From a checkpoint of a small transformer trained on Wikipedia.
Size: width 512, vocabulary 12078.
Architecture: LayerNorm before each block, learned positions, tied embeddings.
Training: 849M tokens, 4535 steps.
Each number is 500 + 25 x the weight over its row's rms, rounded and kept within 0 to 999. Layers, rows and columns count from 0. Numbers have three digits each. The size before them is the row's rms in percent of the matrix's.

# layer 7 MLP up, 2048x512, rms 0.0841, rows 1979-2033, columns 0-255
081:506506552500480538491528486541498480502516490528520481495451513465502491532523483537509515567506498490476516459490514480477490512518481528487502492505489506521498497477496523528481512488507493512535496485479517481488500472497457496495484493505481521506469491479520445471522500562489509492523521473553465490509505524498516459462521517501501487496487519483468507530476500551443479465487519500506481490470505494525480519525483516474555486518485495536542553527494502475514495510505475507516488416491528456462500484491501465499564574487520485522508484499502463511477527511481481477494552515519469507523503511472524487483506506532524471492522534530512501496472509460485467465498489504530518547495523490484494511513511531509549475495531487549520474528486477501478455499529495
106:508505505491458527505537454511498488497495481484519484518486558534513483503505533495508513471558498506527488504481502470442490459436514502530484506481516453572484518465494499493543487492510491500498509509493486497489507504519470545472478570476514471532491509518511470477477493510513485530464505512539495519528459489479494492522491490492471559504465550512508488478491450500506506532551532528488499496472506553540486461553488461505507523513494513533497481501527490560466489505502505534503528500458468487468529509500514492501546525526534496521466470488484526450499484512462507482529499520449505520473474451511500497532472525463481493534503509525510515448528544490496492488503503547483473475477503517533474512482445534491510478535468525520445503489470534508475525504492492
104:508506548506503480522519478478486497457451508520530488494492486460548493525499440449534494500504523563490474487502509498470509497501513531489492483462499485448507464493474526485524501499503512491527496496535483492465515474493514497475492519493490486482503521483482494451529515503573515443533478499510520468487437526517551468487537509545487462473521495456506529500471521464509494508467484450532525543550475498513488515512497525494488496460469549478483486486507564476493530492462518475492501528506480507519535493480534480474506476519492526486498532540490522548471518477500522478489535492530505502472480515476513490484465486479520478522499509537489510487571498531476471557530499431490457492438484456485518515511486479498485499507488454518481498550508474526449468524519516
098:514507491478493460464493482482542487498521437536470486471494537469489506502505517459505505501494506494483513499460497484460510511461514494509507485471491512467510522442546491495497497502538535509506503481504503497466483526509474459497489472482570488514491494490447472523483495495458468498519487522555490496489515468499541518476490464526516525549485470518548490485541482497511488528515483491466514472488527489499496504500495511490514475486484515533497511484548485509545504481532508548502501485525529508537554532556496491501490518478526500468471494470526524503488490490481512461490486481484502522512497515520481468483446495505511522489493549479564498501506530506549481493525437458485529514501527488495531470473421509534488462490536531517540478488509501495489485495503489
109:496515498489520473479500458456495486515526552529485547530498487502453500534532549495504500486510500492472513492506460502504522553484575454498462508521485532506483475549472481495475470500489500505522502518472486514518481524502501491508509491482503525490503522553484462497480512500505450528505471513496468520495488513539501513506543500499493471479494489553463462509524480515485459531419530514540497512505502555491500496477456455492502451453509458524484482481552563534471511492492508498511534488494499531548537504512521491489500476463508587522508500489498532484523484503466503508522510512483508474493495540491536488487464477473499483510470495498469446531511550492513512494480491528473481507517504499505502532487526490465466490488486521509503481478489499521504506513444482
103:521501503497495470504459512469548479501512492519540499506453482490521521527514468460547476448522563487494528485497466504491540474502522509496505503552486511515543444495495442480490474480491539481504508538511500500507511531476473532487502461455468471530495512482497514500555497484515563477502464527527541479499478512454530515497488501468511479504504512461491486498498465502498477477541492463510490478501516452499535516515479534531495468515506484448504500499497508495422505493428477470510501499489512494502510505453485439498496496474459496515511477542509492527512485465473509469502481507477497501533448441489490521549493507461559532473512530446472464502470492513503462543480531487492491506451499507504483492510499507521519508471484526546520523523522515486461512476508509
100:443558492489499528508563504513485500477503522500474506475480490500501519516513491470468486467480496522536485527509477500491486545522542531517450498451509481546472516496515456499498510514450482488507541509535493490503466492496476482472510534458503542503489481468500481494480510468483481506524560450481524468477531516493484508517495494511476507450512500461520502505515527477473489489510500477522492497491468510477479553492523480500503480480523545498514502533511488516506495519489533523484520507550476473496509495485528459497467454489561476546485511525462451479500475488531538519516523501490492515510514534494504549466475497491520481516450507478466493499453493471514499458438447522494462514500503476527525484508490531487573509472552529535486490489524491521496496453495453
102:454487501483487485515488480480494516511512511514473486515530481453534506454502485509471489518485483505493484521492501529515455490525535469487494484514519493432512462531496480439527508519498515493470496492553505538580501482437546506501481553464510480520530517507481531511498489529472516513509539502511575520468464486531520514479514509501474490522488525440437498479525485481502518526532493522523523545500542493517482477513478482486530515521516515471525484461476456512517470517487513510457505525502504522491499509522533493485460497460544488524482482523512479519554540460516517502520512496519469496479494483507442461518503545471532540508524500498483490515524530479486517511513496425485524481488502534521473517449512495508503503458469497493506526477486477470553480540531492
101:475463513527484480493513513496512544460541492533509534512518551516515506497505463475452509485475523468508538545523495535461528472460479528520515526477481525515518512480524516473522542528501484518506493447505510478522480493527482495488458475480558505461497454504487497449453507506480478463487522508504502445536515538523489493470459515535517495507505508460530526552530487531531519514473476463499502494454491495436476521535471465552501487479491496535491508466514476510478489496513480495500469513473549509487481534491473495507505498501473496492485486524509530494505513514478454467492521510511518498493519498548475504538458496478511503519484460483455487541504453544524501432496509504490536527500531545490460467514464476523490489542506533468478512499449528533553477503510517
100:481502485518551537492486473525494537516485497509521506492488516498489491505544505518504520526473517519480445515485501477477511482512490438562501473491477514531526505447517518512502479458540479501517492482544518488466426489532527483506494474497475451488539501487457518502466515504562516512515522471472494479496461517512457527469459481522508519505504502538498533497475548506548478496498527521509482479499504488492494475484482476501493489526510504496534523483498537487473499476503464483492516518475494525522528481520462494520534450496527519516449460525508482490470503494544474524542503499487456530490544467504457480498496492545499498530488519496503505541476500542549532497524480460527508507529504484526473522516498527520481499501538533481496486487537529489472447482484478
105:504492512533525470519496511504553506498484487486460476547524484511492495477465500533500508501515537516482487469526517475480498502478493508531518494508478529489518546469466518517512539470545508506521541505458451467494517478494533494533500454512490486480508477487495518527503487527533495471494528505481541484494434474530488531495522538513476473504506494554537503525479481476483525493523462540561536453510504490488521509512454480540504525494448515486514487488499468486450529471456506499508495504499535497475508495473504550513551499481478510488442480508534508465509517475489523466510489536511485477513507523496537498501460482526482522472508485544488504508485494496483502521499494523502529496530503495556461519485523555528489465490515524501510511513517513510536533498482485
106:488500487525519514483472511491535530491554497516494514467502482494478471456495428521536501480496540476470509469570482530466514525471538522494492475487473500474492553488519552470531518493491519498508500470530484532490517500450520515506532484535513500478532492515506514500542510481493538447530515473503532517516484476491507524528487432478460475513500528514495528478525487510484488528488506544509546500535524499465484507512450491490493520491527464515505483526458515509503540491510541522517507545481532501518532519510514495549466469458475459471508481525514479472485513474487508516477501466471539468531478467472538478496502533475443518506518525509482446488482492544457508529505544502524519514463476507484491509562467490506498476451497538520492517497568483515525470501505492
098:471506495509485482502483516514450488522535459505505529505451475543476501494503516514537547473450492494518586514496509528494499519482519479504475459473485443479525469513484505510520510494504570482462480482491478473518454508489477483509507507486482483458502509485483526534464495502517468525520504500504507511537536500509482488548527510533503552505493488478487517493497518505502510505541499488508486484491521492527505483526497453516507470478484495480463478501509513504522452571476482457516444484472480520537489459484496507531514483471517505517515485536490461476477481492477498483463513480513477518478521516537488539507501493487506481510494496527477494533479488522550472499504485449531507520478483508518511525478514530489468504479495485486512503492517519435513484531492473
100:511514506493512541491504481492498513537493504528510537485505516496497522502519519500511484492506534481542517520473472504500521494529546531568482406516508453503531494474515477515506500504524502516505491507510530516486547531535493477555485482488497494532526548570484451514519483454457533500538480496525518482512461504485504490532477498509498523472493525459508503475498503523512504500508501531497473447482503505517494472496484504477486521514498498553474464520545483513512442485488508509488484497499481481525531491480512505496518449529480529515492502477486497465489495506516519519493456512524532489532466489523536540479526496504524483496529478502462503493510511504489473497519505447498524444489489542481504511517536502517530497508538513514483497496506535482536449477540472
105:516466483505519507560517505514472525459515534503473517487536492532478508471526543493500472484474501504501524506510548473509529484482523537514496450510528474479484508524519492513489464486522483524528474512524453502488542486491487500483484527485549516549514486506509521476508489495520541480485497483486491556549517483550519483488478491507461508530541520511500514528514506505513488503531512479522470467524526473480541544534520497540523507512507532450518533483459500510527463526497444504516522527510492489450506444498507526467513547495505514484506527487517542529497496492466500505515508539513505512477527495515491539513531522526499534450517472523528516497520489474535497482525464473547503462500546518512460511510530470528463483502499503430511479501558500505548509449536498
104:503457497487502476493455480498488495481469482509459488557510477489495507534493483493494471491495498492489504476495534496512492460521517482492507474518542504489522482508490532475526532506499489484426568499500520524516525499491517489487518479473483488491492473484503527475506486497480507515494508500545496470505495482496519545501522470571523502513507500494450480485538512484478487514499534542511545493487501519476495495487532504491506525501516534442518480498502475487461517519465557537497516485503509475532530497501454517532474472512475522504530461534501405477506519504520475485504539499488546523491500511477486494490502498456585501476510503530484561498460499554505473469531493488494505486489552527491528481497485501524446465484481509518515517500523544487511512498530473
122:450459535488486503524480489511562470475538518508429499537497533478478538525489471529513487517495481470514490443496468488517546474511534480509520495500525501475518520493509470483491509500516497466495478509498497482514514521525490467529555481479525484481516463492567506528489489510470502473484520489525539489530483516540536517511535497504499518464529494462527481514476483490524496523488484521454530507461484495488488490484467500556541526563478513517516468493519484530532509489483508536501494524436516469491504487519442505493511531504484441498542502499517505500505475529537518470484503480503497493497512517476446477556487454533523471508490528511489514518533483488512510487503444465484511502518505468551462459495447507511469470469539473507513483476471593459451517490496457
100:434445517491445500490513515505486525503475486520502547508481500535462528505484535517547511515499523496520510518498509494493522490522485480479530516501481516491458506494474502497493486517510484496473522519501481483508565521509512479490501466535498495481508481500504489495494481545522460510477505514456477541531504551445505510503504496572507508469462453469437478491502489458496517500521517528495524487471515528455517494488543490520477461552526518493504492530539523475463553478494477563524494512539507462537480535494498508502491538484534484511541509481478527459496484501488466505470485548496504517511486496487486529486449578508482526493529466521500479522489506518471501504510536506499501492527505498497521506489473486457526463474521518513450463515519536507458532514482536
106:504467474472471545501478517490490485495458487456520467527557467558501480502489496505528515511450480479505529483550500481476524466495504518490495508510541566532508539452495534542542502485455496538489501506500527499512558453528516494484500491495494522490498474513503517497553509478497511444489528501529491513456517502476491497511494476528529482506444478470525534499509548487532459484470472465503491518519505521515507510512495487476489486499477507492515485514546507497513554525496520530535525490520496533472511507537525473440435519504481499473490481524521508464515475482467526489525491469515545484510520483502550493563481459479541478503510528463470471516499468459507527525506446524502546492527499500518484475502520525512509502483501486478485471519506475497489501513480498
096:493481513493503451489518473543509497473497523458501533486469463512528467465536472520482514495509501497538474483534524458479509497485533458497488513474504489493499540502499507497491488497516544472517548501559439480511441534486475488478495485489454499482479553519496504529501518475525493501516530499512516520499509546482526524522531558485480510502510507497498495482518516531501534504494504524513474496491491502453514471497486520524506522479457499499445494502524496534519514457514509485537479452467494487522499474475514496489470455507464481540484542498530439485490539481545498484532532502515489460497498472476490497497460482521532442519513517506481495485473475525471487519499465486515501514505459514494523500467459513487522481527477507484537517485527535492473491463515502
101:475497467501520509470494515497491505542512498503541514535496470511495547510517509504553500491500478470494508462484501471480505522479502490496530518542484510474516499500504505482466468554489507514494520510458485479539466488510453479469485524505503475507472548517477525492501504543545509497446499551457471493498504488485463478483507556482552488498531494485482491512460485481492516477460507547518471497525511503551499510553480471487497531505516510502490530508509517510518489530480548548538498503465427489509548464531555507538470500518493535515448550512468508535470505504506497505516512464489501528562500503466498505507493517517464487500510496447527449487550513522481511479504511498544502519464479520477496455492490471501447521496487496508499473465503471489556488468489494
097:479538478464509523490535492478475482435539468485517496515518483541536525489515538483470530519519487512543529496476512501524533502485520551525499486470483491565530496487486530481488475459451489476499489509505480529512506448514500455491486488538516469531545507457498494454505487483505474501475484505536525513496541450537518473485521484473474506485485509499527478481479504465516504489526535490519457495480481474518489517508526480516512491515491519487523528483508489521488487523493456488447511468517530521487481582487507490505499487525511514506533498559493522516496477481458500513514482486538465480528490489489497484545523535490544504505521442512491486501534490460486517455501486508495496514478547502508480501470492460533488503514535455449484518538516473513569525521494473
100:499471490512566477503513538472503538452479518547499466452508520511499507507502522514486529485500549499503492489481510514467518449504490520530496525557485497507500525531499470478546528476473493489491506561495480529517489467522463485529539462511502488494522495482499479482518497468506523510483525494538556514510481507505525466526476476485509519515544491492535475481472534511520497499528480482443493456512498518509489497487526494470536502503509495465499463510453513418519533479506517521466510465455487500488503481502507488508448470462495512497483521535477501501489524505525501501524473501485517513502515506497506468501502514496541511492513538484503499536473501513476501522518506511502546538518504539446449476507491494481482505501498518551516505460514527523524496525524464
097:499485442512512489483490493495497524517514504528507533510522459475501524500486506508506512514502502504494508482445511490528491486466541506510501515462456530542489496520496515504514528532498502498473504507503515514537505505461546507493459469480482490487471511472501525519501507541517520526482498503472519503506529453491512502463527495512522518524481538482476537520461472494438535498478458537492485504513466517506429531513497500547480464506477530499516493500506471549496494556483541539472500523470573458466493538489530509486526522506509476513515521478513520470503509547512530474468482486489484547505516494548506490467489483482505500517488497520462488565500491468484563506523467475505479456475481467512500449474501530486471525439526510498450499485515489518477488479509476
105:527477511481530514482509480559551500513507507498530484472501503422523504489501504508462488497505518494468496488487540511526462440479512483468525485530504460538455496498465498485508521513520484512482473456501514512550498528497467503449509567488489493472475538472498518532515503490482479529507473478484510477494525534486540497481489447451519522500566509481520450458539457526471553525499493505451517483483499493535511482510482475457512507457507531470528533501516536518551530497498491492472485486475528445475501517517516546498489547505504474481498513530478486508485482518497498533484499474475501527445540467528491513500543455467511504535476494537512463504495492506524504533515472499549473432482433544466499491522492505455485535462513523509458497568528538495499499460488474
102:508482501473558501478506514462449487490526534493479531476525472510481514508487484482497485486499535501497511480510511501495523515454476453525459501501481492535524502513517479481512493489501441512503492510525498520524535489487461502486493524480490549541561489499498487471531508474507526505451506534498494506530527489519492484496486531555499503518482488489511488493480511512429538491478526504492499468509486485465445501498518478488459507515462493492477519542452532476514485524494488497525469493506473484450506483480544530457517479497496451510491461496519449532527504526491489518534495519530470512507467495507525485517491505498461522506525486518523491482519507492468528491516495530497487498492488507506488510481461454407519456503537465513470539530484510484503475484510442
109:508559478502510503500465522489468498511453489482424545511555517524463480462539543471507455497497526536519530530491471485542514476486512525559478464497469445568465517493495466518501506531506485530506489520504480520489479485448481429514511466496505466485486535464483467489456495465505503507543522506518491479502491518499512485520518468495500488501491515467508490505506472504474503502494531490535490488515513503540505479474546540481533487547475509573518513503523479501516558486504521505541482474480499472472492534523507477499449470505527502532494481515522469486481480490472521479497511506523457500517502460451527484509478524506506498507505454510483522491502479464547491487482477521483508504483490462519487537534527520492502541482555519519497471480503569500486491514529485
105:505519480513522468526532488513528517461487456537528496473517493511486527545462495532528541516512498480517501505489468505508511475454464523492565482505500507493503541451532501482507484483499529529485526487526507510493510469528480489430502513507547517484497497494491525492533490484507500484449507499477513511495482498505489478465515508497474496481539524477471483493522510505477488499532466519522483518520489519489501500471473522512499511476513510473495516533529508503464486487505511484488506513520448490494481462495493489503521478529499490440487505524564453472492460502487461478461462531519502527514505455540517509464478493478522512515529523473508497534493476491486481533518501520502497500508534521505483517456454513489469503491519486494490490489483496457517578537530490
097:514514504509482520521536545524554492523516504502524506497486512523524502494502461464554506448488493502479525517543501472496442516512525455493476484485489504530479530519488500503509477517521510500484544492493471545510478510497474467434491519531486462502525464535506477523494455512491451488502501540504461512502526489478481507462490495497526497470462536478504520516452509489498505512499449529473475462504466482433484515502465512510506529532515543482513493523525463488508533496488520515518487519456514486486468463558521475460487459493491524510531472489500498491536494550534520531530527479503522486507497517484475494481498504471555501496436493490500529538499494492510508522517546487478516521511507493508487516515515516463509513509476518465510500526492513515493538486485500
084:464509497531501546503501508487539496500449438506488509525439483483500516492510474516525494526490498491511494493504507483513521503488540493467517520553490546510486498492460507521472531502567444543536472520476490465483500478527495495513558475477500566535446507508492461429505551492521514460492539523437484497511492477477474454458542506495515507547471498541515502522472479489489467499502514508480489494510506545471509508539474520526469463504486436486490543514507482498464520504497506501486512489511520492493508493451457538514509518495490492467518497531534505507483456530532458511470491540477532466491485498474470528519518491483533481473505456498533530516498485500475456488481501502506542525486516484445505502497532496510486475495468484491473467529513510479489507465457527
108:513511494478550539494510499487459540526541479487498531530537482470516499520502461492456509471490492511489512527506467510499482478466541540499465498483491493472484456458537520524521498561490505498518509494531488462526497498477478498483481512431497541509446476542530486510484509512485502526500507497519520473524461474493545501488486485496510494508496535468513462511474507490484524538545508489479523514526545490496471486493497459458487517485515512537451493507474471486500520458500508525507559479491472478457474472492475481442519523495511537508492502504487485527447504440476498480494517509461511506529522485532495569517510496488497480487500520518506521502507466492508547498516537473508477529530481466480526463481465515530521498490506502560491463510542465491529505462526500
066:520477477492465525488465510493537486539540480492478509478468469529544478511536509494497501531499531481488492465455543531530521468506519485495518479495493551465506550494503487484477491510543482494500520536485507472489515511511500488512523482502554491488538505455492521511498511461476523516509537497460509478467530499461487481429490467462500534483527481479466529506432471509507512495486494484501562472501510492511469510498523481481440511492495513510486476477480459479473487455506482497513452454505504494506491545511462497523514508429495483492481575451510528485507506496515484437475499549486444499484491529519506552525567573518538511494491497543496520527447514486513533503521508512502478475498529493487520511486483492498486512498464503476513534487490507506495505511495496
079:452483498531429467508496479489438530494514484522541487504504518461508514492480497469528473543514514504536534459482524498521523497453450461472540529482556507494497488504507503494477493539450514479509488541531479497504477527496469506490528461497532475541490536521498496477494523511484512451502522531519458537501496493495491519488495523527486528491496563480508533512491478563498525524533514512498520502486517511458511483502515525537509521505483510521533477474477514470466477527495520527500487497502472520479496554521490509453537510500507532482556558487463460508554487492509501484511522517584493516490500475512494501503484450510496542495491541475486523494490470511497481476526493533471486477492498480508502477464561484541460490463510510542494519534459541538517532505488534
098:532504482496535520459506523465489486482532508515502537458496466539524483517470529518508463511535492530522518496473461472484479511502512501565499497526533518532463508491485462494484523497484486522486493478512479492484486462486535473523497475472485529529479496509490502511496484486489510484457469498514522514516481489512559500511513505501506499481531473503446553473534549508519503524532500509524473527487481502524507465470487497502485503494507477509501462497480509491548489488499466531489499455535515490492497489457507533479474515512499525488500517506455491498464515505550485485513476539512522501480499494455540502502497519520506503516506493473500496527459503510529536447522516543490481535514526470509480496466490527486510492575522513494446439487505522477497513473458488
098:483463485492534510529532496528490492487503487506506463460463538532496485516473499496504500495533490511492516476549480517481479518560490485561486458543476489473484472498477509523485491477513537470503459515542510520516537487473522506505506495486513495483537521499491475550553516502524516539487485529510488510462520492496472475526536513565499477538493513509514511489517501508464475509508502501469499515504496512428487509491503477466499499492492518488483468550490542482517486475485513508513537561472506544554525521510502480514495465494557503515454467478513497507528457500498527500475510475486536522505541489504485483518502497514471465491483486487528471522528508457482476474526486481505516485500526493486494467517504506511522542541518519503491522558479484556487451484515551
103:534479449498505466524533504496481424487473498510488520520475521474508475498486487492552482487498499532503516511476477504546469491500521475542528505542547503529516467523507506507462504504509493520469499513547518481473494513503509500516493566503479474491520537501458492509453547510513462451530470514484507483512549491524493545537500495490519522479504473479511500494492532510495548562459537502503417493505474462530441467524475477520490479528496477510498475487514529492503447480457480503461506524467485494484530510471475531517522556551515517507489494508496442454517495490522536570506498480517490564490476470490505495499521523506537481488488500458554497508524564503551539539488498490450525488480458467500512506484483512465471482538478486475523471518529536503502517530500489
086:451498499484526552502492479484502531521508524465473531461523469452510516504540495465454485512508467511510535544538502520535522482485502509493532492523499568522496514521494550511505508507483510538468482522502526487520501528495534526537515498479488510511490528548479495540533456528487551508478502478543489496503478546461518489499493515499495526524486506498469527433537500497547451527511505507472456478513465491507523513511477496512506482511534504485513505488472543489539514495513505517541493512482484525453491484489482506489505539530515485508473487475510485518461487507500458504538497519513499483478578498489485479520490471505516473539494470507515456512537514548511494451482527545470508506473506541472506490500472499517495507528480506488433561477449481498498523513483482
111:477511479500514549553509470547468467500475500520556487483502489505499490512468520493498481501406499514496478521505458509472509462468496475553473491477476470478548462484491507508518478516508521457495515490466508529505516567494504480476502542480457500494469479538506482486530446475484491513523507509510527512533494512533516499536478458495471514465486479501530493502494500490453526528516497528493510493515549456506497514485504508506515526474481550536537508505507475483485516501517497519494500525473517454456485485504528490486536498522521530498526510528497527491499525541465551478482517456473488514485520530505507500497461427486446515508513477511488468490522491488523525493526513545501506494431481535502483505531532494488552486483484509505523527524496455511484526518501521
097:437506499453487498518483481536540469493504536545532496474445489470560525492509519484472504485478485537500537490494521484497537519471476499491508527491557512476511501510501495502541518542521520464490523519499492480507527494486512493493539517519505466498527479503473548514514500515555523522461487454498490525491494516516477501472502495504463519459454477485464479483516503536493456509484496514494507494522501468516468495503500457497480518485497537493509488544552485480515478490511542518454487504494521491491472469474500493490523488476463509474523542525484468527521513535497501521500496507462531501516527529482485509499499457534551432453508457522524462515466469494500523508512513526475495480500497521466479470519513496523457492484501512515499484453535464509483513510502479
100:532483535468497494531494521446490521512470512491477511471467486492509531529488512529489507533529503487489533515507524534502467485533466526488512503516474506440549487510505485561477513488528487505523512522530456534505501485486483510515466483486480520480480529494531483502456473458510460455506507466516484536471490524513519489504519536537506482467554481522516543510483536492513468482487448539523491474499483498478476527549486461508524475515522524457497494490506490455522508475512523513568523475539515487516513504474506533483512489502470522524519514468484496479515482479499564548513522529485499517482486461498462508512506494518500501468483527471483489515486485518495469468474524525557544472484478499492489551494498482501576430475478490519499512466496492538490481471540544
096:497498476495491528495488467475461491505477503498550488554434474474463524492488535447523509509479489469480495500510524513497512487506541464490513491533480492512480497479540485519502461461541471483513514533554568500524503491487480519530484497492528536501483508528462445505498489545478512533522506473528497450538545512504489513506519480481529539520483501478533506464555501506498442512456459494485427483494520526442496510494502490513505481444546523534513464447493523541493480489486542497483508531491504487484508530493535481505488457494492496475493488510505501448498519503492504475503536508530516516502501465493520521521546450489528490513495494503471503468503515516507498516525517474504483518510409440458491489515510440461471512475434464489514530513493480490483492500471527
108:498481508528509497509540468459491487523519485490473482478509497466491543478517494493458540476449520517513463525535496479492465531538536523503474476495471488475485548542512460504485518477461503496495518502507515474504500470513509471515504474471541470551494487539523465500515510472484554486481506545524508489489505474475541530478491514559525483462487479507478492486510536501505504515545502476496566507497502495471489509531510518427497512505506483525542464504528538471484531498493481541486480507513489492487486488581444489549451510469511489506534491519490495518476470499464486497520522535500511516485526506509473508485466545548495492514515483494515477528478498469519506489474561518498473523502537531515525503523439539475499501494500498479490480447541538474517533522515489
084:496477521484511552517442511549488510520504478505534486509499488503505509533476514484511461498504477487517517479505479523492495484489472460491512519540541530491516490526491472529528512490520516523501529457520520505527535553571506498520516507513464531462463512502500563444491507493482517487502509545495510532515521512471507507517524518469511489531522496466525480535525469536508476492544508482509526525478515512512460468513556498477516528519475473500518474573485481499535507462479524495531487459512522498475474499450507496476503487466482483517504488521500530454531472484500461486486526449546493500494524484491477497501467503533514516453545467489506488526462481499423477524481467524529505471502492497514437562459523493481517566492490498493488543532499497530504532507490528
104:536478478483532539457524547467484494549511520511452540505519437497508529489470449512489455482521550502485510490479503493520490517479538507506484493521497534527470517540479542506456497469486456509547501486479542500552501488494514528467515475459516558488506474505468463489473473511488530529509523530530528479515488491505497505556470529504520460499506458498501515479474522505542499488505484516481462510507504501533524456484514499532525546504491477512494446503486527470517507493513497554501482459442570504504477466477481519500452502539545490512473539494480509523504493507499469483523501467503525484486500517485494558481478478472523483537492453475472492506552540469517513465460491500477518508507496505496512476514500456538507535525484525507490488473522532474495486449521539
107:519499515420554509483474481491526472478551476502500434540512520487481507505513472530509473522503522482517496468502483449497470502492517515469487474512530500480487481497503473495485510491472522485495521487484506524493487484532541501491507473475453498512498476549506492484448517470469579489527491525452498540541467482510488498513524509531434473506480512466503471514467523512505469535433514492511480486490468501501537491508511451538480526495494522520524494519540497469505486491515481511517454504546549531526520505507496489463502475528542491456496452508462504485473483504468508478516486517486481493499484495478491517490516530447492482519509505494447494478485464480549505534553526433520483523480505451512498497485523493486494477474488513508494516550499508494496511471472518
099:480527541491527507506479480507493495483496540501533514524478511532523519529540492478525471495523500471501482504521525486503495531525537503470485496500520515502505522495512524478480447491462548477536510516493501520551510491511491485477494502576510506505523500523516533485453483514521458484484509460498502493520504500455472548492502473515508466459494491537492475465478508502498484515463490474493496524480491523508485553556454484489459509507491509530477475525511454510493492504504486508514475486426500495509493540517497522513523512465522493493529456523517502495521486522497510461491513469498522517466498531480465476499502494478473537466485482477451494521542484493487480523511542523472484474497498489492499501499468468519489537505529529550508541519543466490488488454497503
101:508491478515467541506467505497450517477522460500534516494495452464519465491475511557476527508489515462504508538522543486475483490499469521538443503456510511477473495490496480508519467498551506517534462491500484473528488503464459518535491470489508561521553509522499485509482536541506504478472506509539485505518516491502503474521525462524476515505510534519536485477506513489503504487464511524507506515483497489486498508507468491509489455557467494511531462509471471507539480518485552496469477467474528492509497463556492470504489469503511497461506506542483444498498489529492514508499527490558460506503470492511486501506493525517540545485476470522468501551486518501542503498456509508528506464498517551474504517521506479507493499516506552479518473529497466505530501499521521
110:513530474517475443504491503488508465482531533516466526501483525477501537529503493492540527467508539512497503516461508544472494500517537505495511528471526495494495489505534526520529454514499500525515537507493490532515568493507534505471490498498484515536474491478516502517504506540541454516500500484512468495512470513513516512537481524452489464482524528475561543484464494518485518511498499524481541511529523484533467548492523513421497500494506479500501479484544518499487526478503500476479485483523540495489472482522461500544533485454489505515539486482507524538506504527484473481485491447519503508528503531534496482539499522517477488486533471547538449528514503463506500465493495526552498512491506488501501497437481501484575516494509524503504509504518531503487529497477487
100:464483510521490493489498517481499494491508513486497493482548512541494482544539460455547477545495509456493501510490519509520486536542496475511523464472508498504530497564511520459517519492489506457480505520521469487488512486526473480481496481486483472463462525520503460512485507519487490474525497504472553483502505496501520508486515496489498503497523507498561473487483489538511492498483463485481478513507474484523494522502458517492466483489530479524491475481501458503465517533465479531530522489505457498498529483486485497506517507500500504487541487490451490543495495479496479534524540517535511497515464507460497511475463491481482534488512508529497491520529477469562475493476541494541445466496494453485499464515449517501516488524530508520508499496459508515514482478526510
071:523534502518476558504540498521497464464501529506483520503522523516486510483521483523508481530497501511479501488540488480527511503496462479467469507504467530490516483497502493514487498496484487473469470526455452539472501487495498525499523518493514465503532503482500510514516450512550514485541469502480508521492490534503495492495494500509515512502493528461508496494488497486476527553509505506481495509495526522469503535487487509526522508437478475504506483465514508530480459477459494517439502410496512502523525540498498468498512507484512449494513546515454482474505488516524533423530475489544485491501552502491531520542535520470492507511510486507521521463532505498540494451512499489517479488452508524504493528515472513487490498503488508519498471472530492450518468502486489
099:513529485482482484517498506519463489560574523477510502491524506520510490506546511487455477492496470523529494506506542446486508492443514525499488483474516458535479526537538487503514450522489469510495507450494551496456543517507516544501498521521516464507505514499485487533457507455537547487497471474462494492506481495503509483550500501487497513499488482504530491466472514493510494486437515532468415511518495502520490502509510492475488483511523516504495532535501495493496480516502475521496504522530521548478498520538509496475500505518549522492544510503491525526509444473489494534553478524565491500440511479523497503539498493487506464513499493506487465514517496499471498518490455444470509523498512504488530512498498486526484472501514492486508495514488493544543534511487510
106:492507493493484522535511536504492512448512499472522500431500567488501497512490489463498494480513511493451538454478498486486500521519488520531480449500515550518566500494516491490496482532501481493534502500564473557509496523469522473559469476473497463540468514445501558519476480503500547490496502494496551505520530477514513522502521469527443491490477500453527490471521502481500529496568527566490516496506544499490524487532496523501517473501485497534471454512487543464535485468485481512511555493448521492510511582506536516511471443567518501490487500498494493497514493560549530521469523500524513493533475502483512480470487472487517491495510518533480523496475507554496484487518520496537529461502499505459471459502472506514455547483467510503486495487528468524484496513503467
102:478530477458557511529543508472504534520438514514511472503521493504516540497518499508480500513495469483468498514521534527481496461486510541499552449483481469511475527500496465506526464505511507512545468519442505483553520516521458514473514482489554556518524501512511489531484469526512498518472509483488452520497452471445514505525511508465512469498540508501534509516514506476477433452462481512524492535523511491503489521484504511496521494490515551484485490466509519492506510475522495500484518488483486500487521533486513472485442580505483495520504506521517507499518491509536506492533495520530526493451503486454451497455536540484486526502455441479480509502505507529482511466520478509441460482483485497514469514463479515497510440500488519523483489521498499462551530483512490
103:545556554496514472498487487547503495507502519518449478471489516531509479506499482483488529478469502501519511508517550510521518485496509478479489463448530488496510468520489446499471495468503539512495456470535485500456515514489508468480478488485515478464535484514495496521537529488492484547556513494495523489495506466495510495481505465540534494522483494455485445514513529488500522498504522514492474510503446498460523511503494495465474517496492502505527439471512489432489457522464496526491483516499511507532477507517542504491480518525497536550504463554499486491480512456544494471492509467507522481480509499484510451486530450537545476556474453522482504466533524493509480466536496472518486507549495542509501450513523464488505500503522485521501514512509462461505479471491513
102:483464511492493512529495484518505540513525492519552490554511489488492528501500505456500501498499534461457517506499491500488532534524528498477514505525449492505538482544495532457490453495514509488458530511490462554528447515539468526478458525500496467508475499513487516515496516526476491485461444510447531525503487475540499516484534496485531557481524485473506512499535503489513502503532519483508448549472473499528499533468462509476512497505538449470500559510489536507499479491513493504491479520477488527500481517505481562493505461523495544446504515517517504494497477489494513543498534491451508461504535489500527479531513534529489521511436519494518531528507544500437475483526523529488502552467494441510470471519507513496456517498501500529507512452515512464537496484503483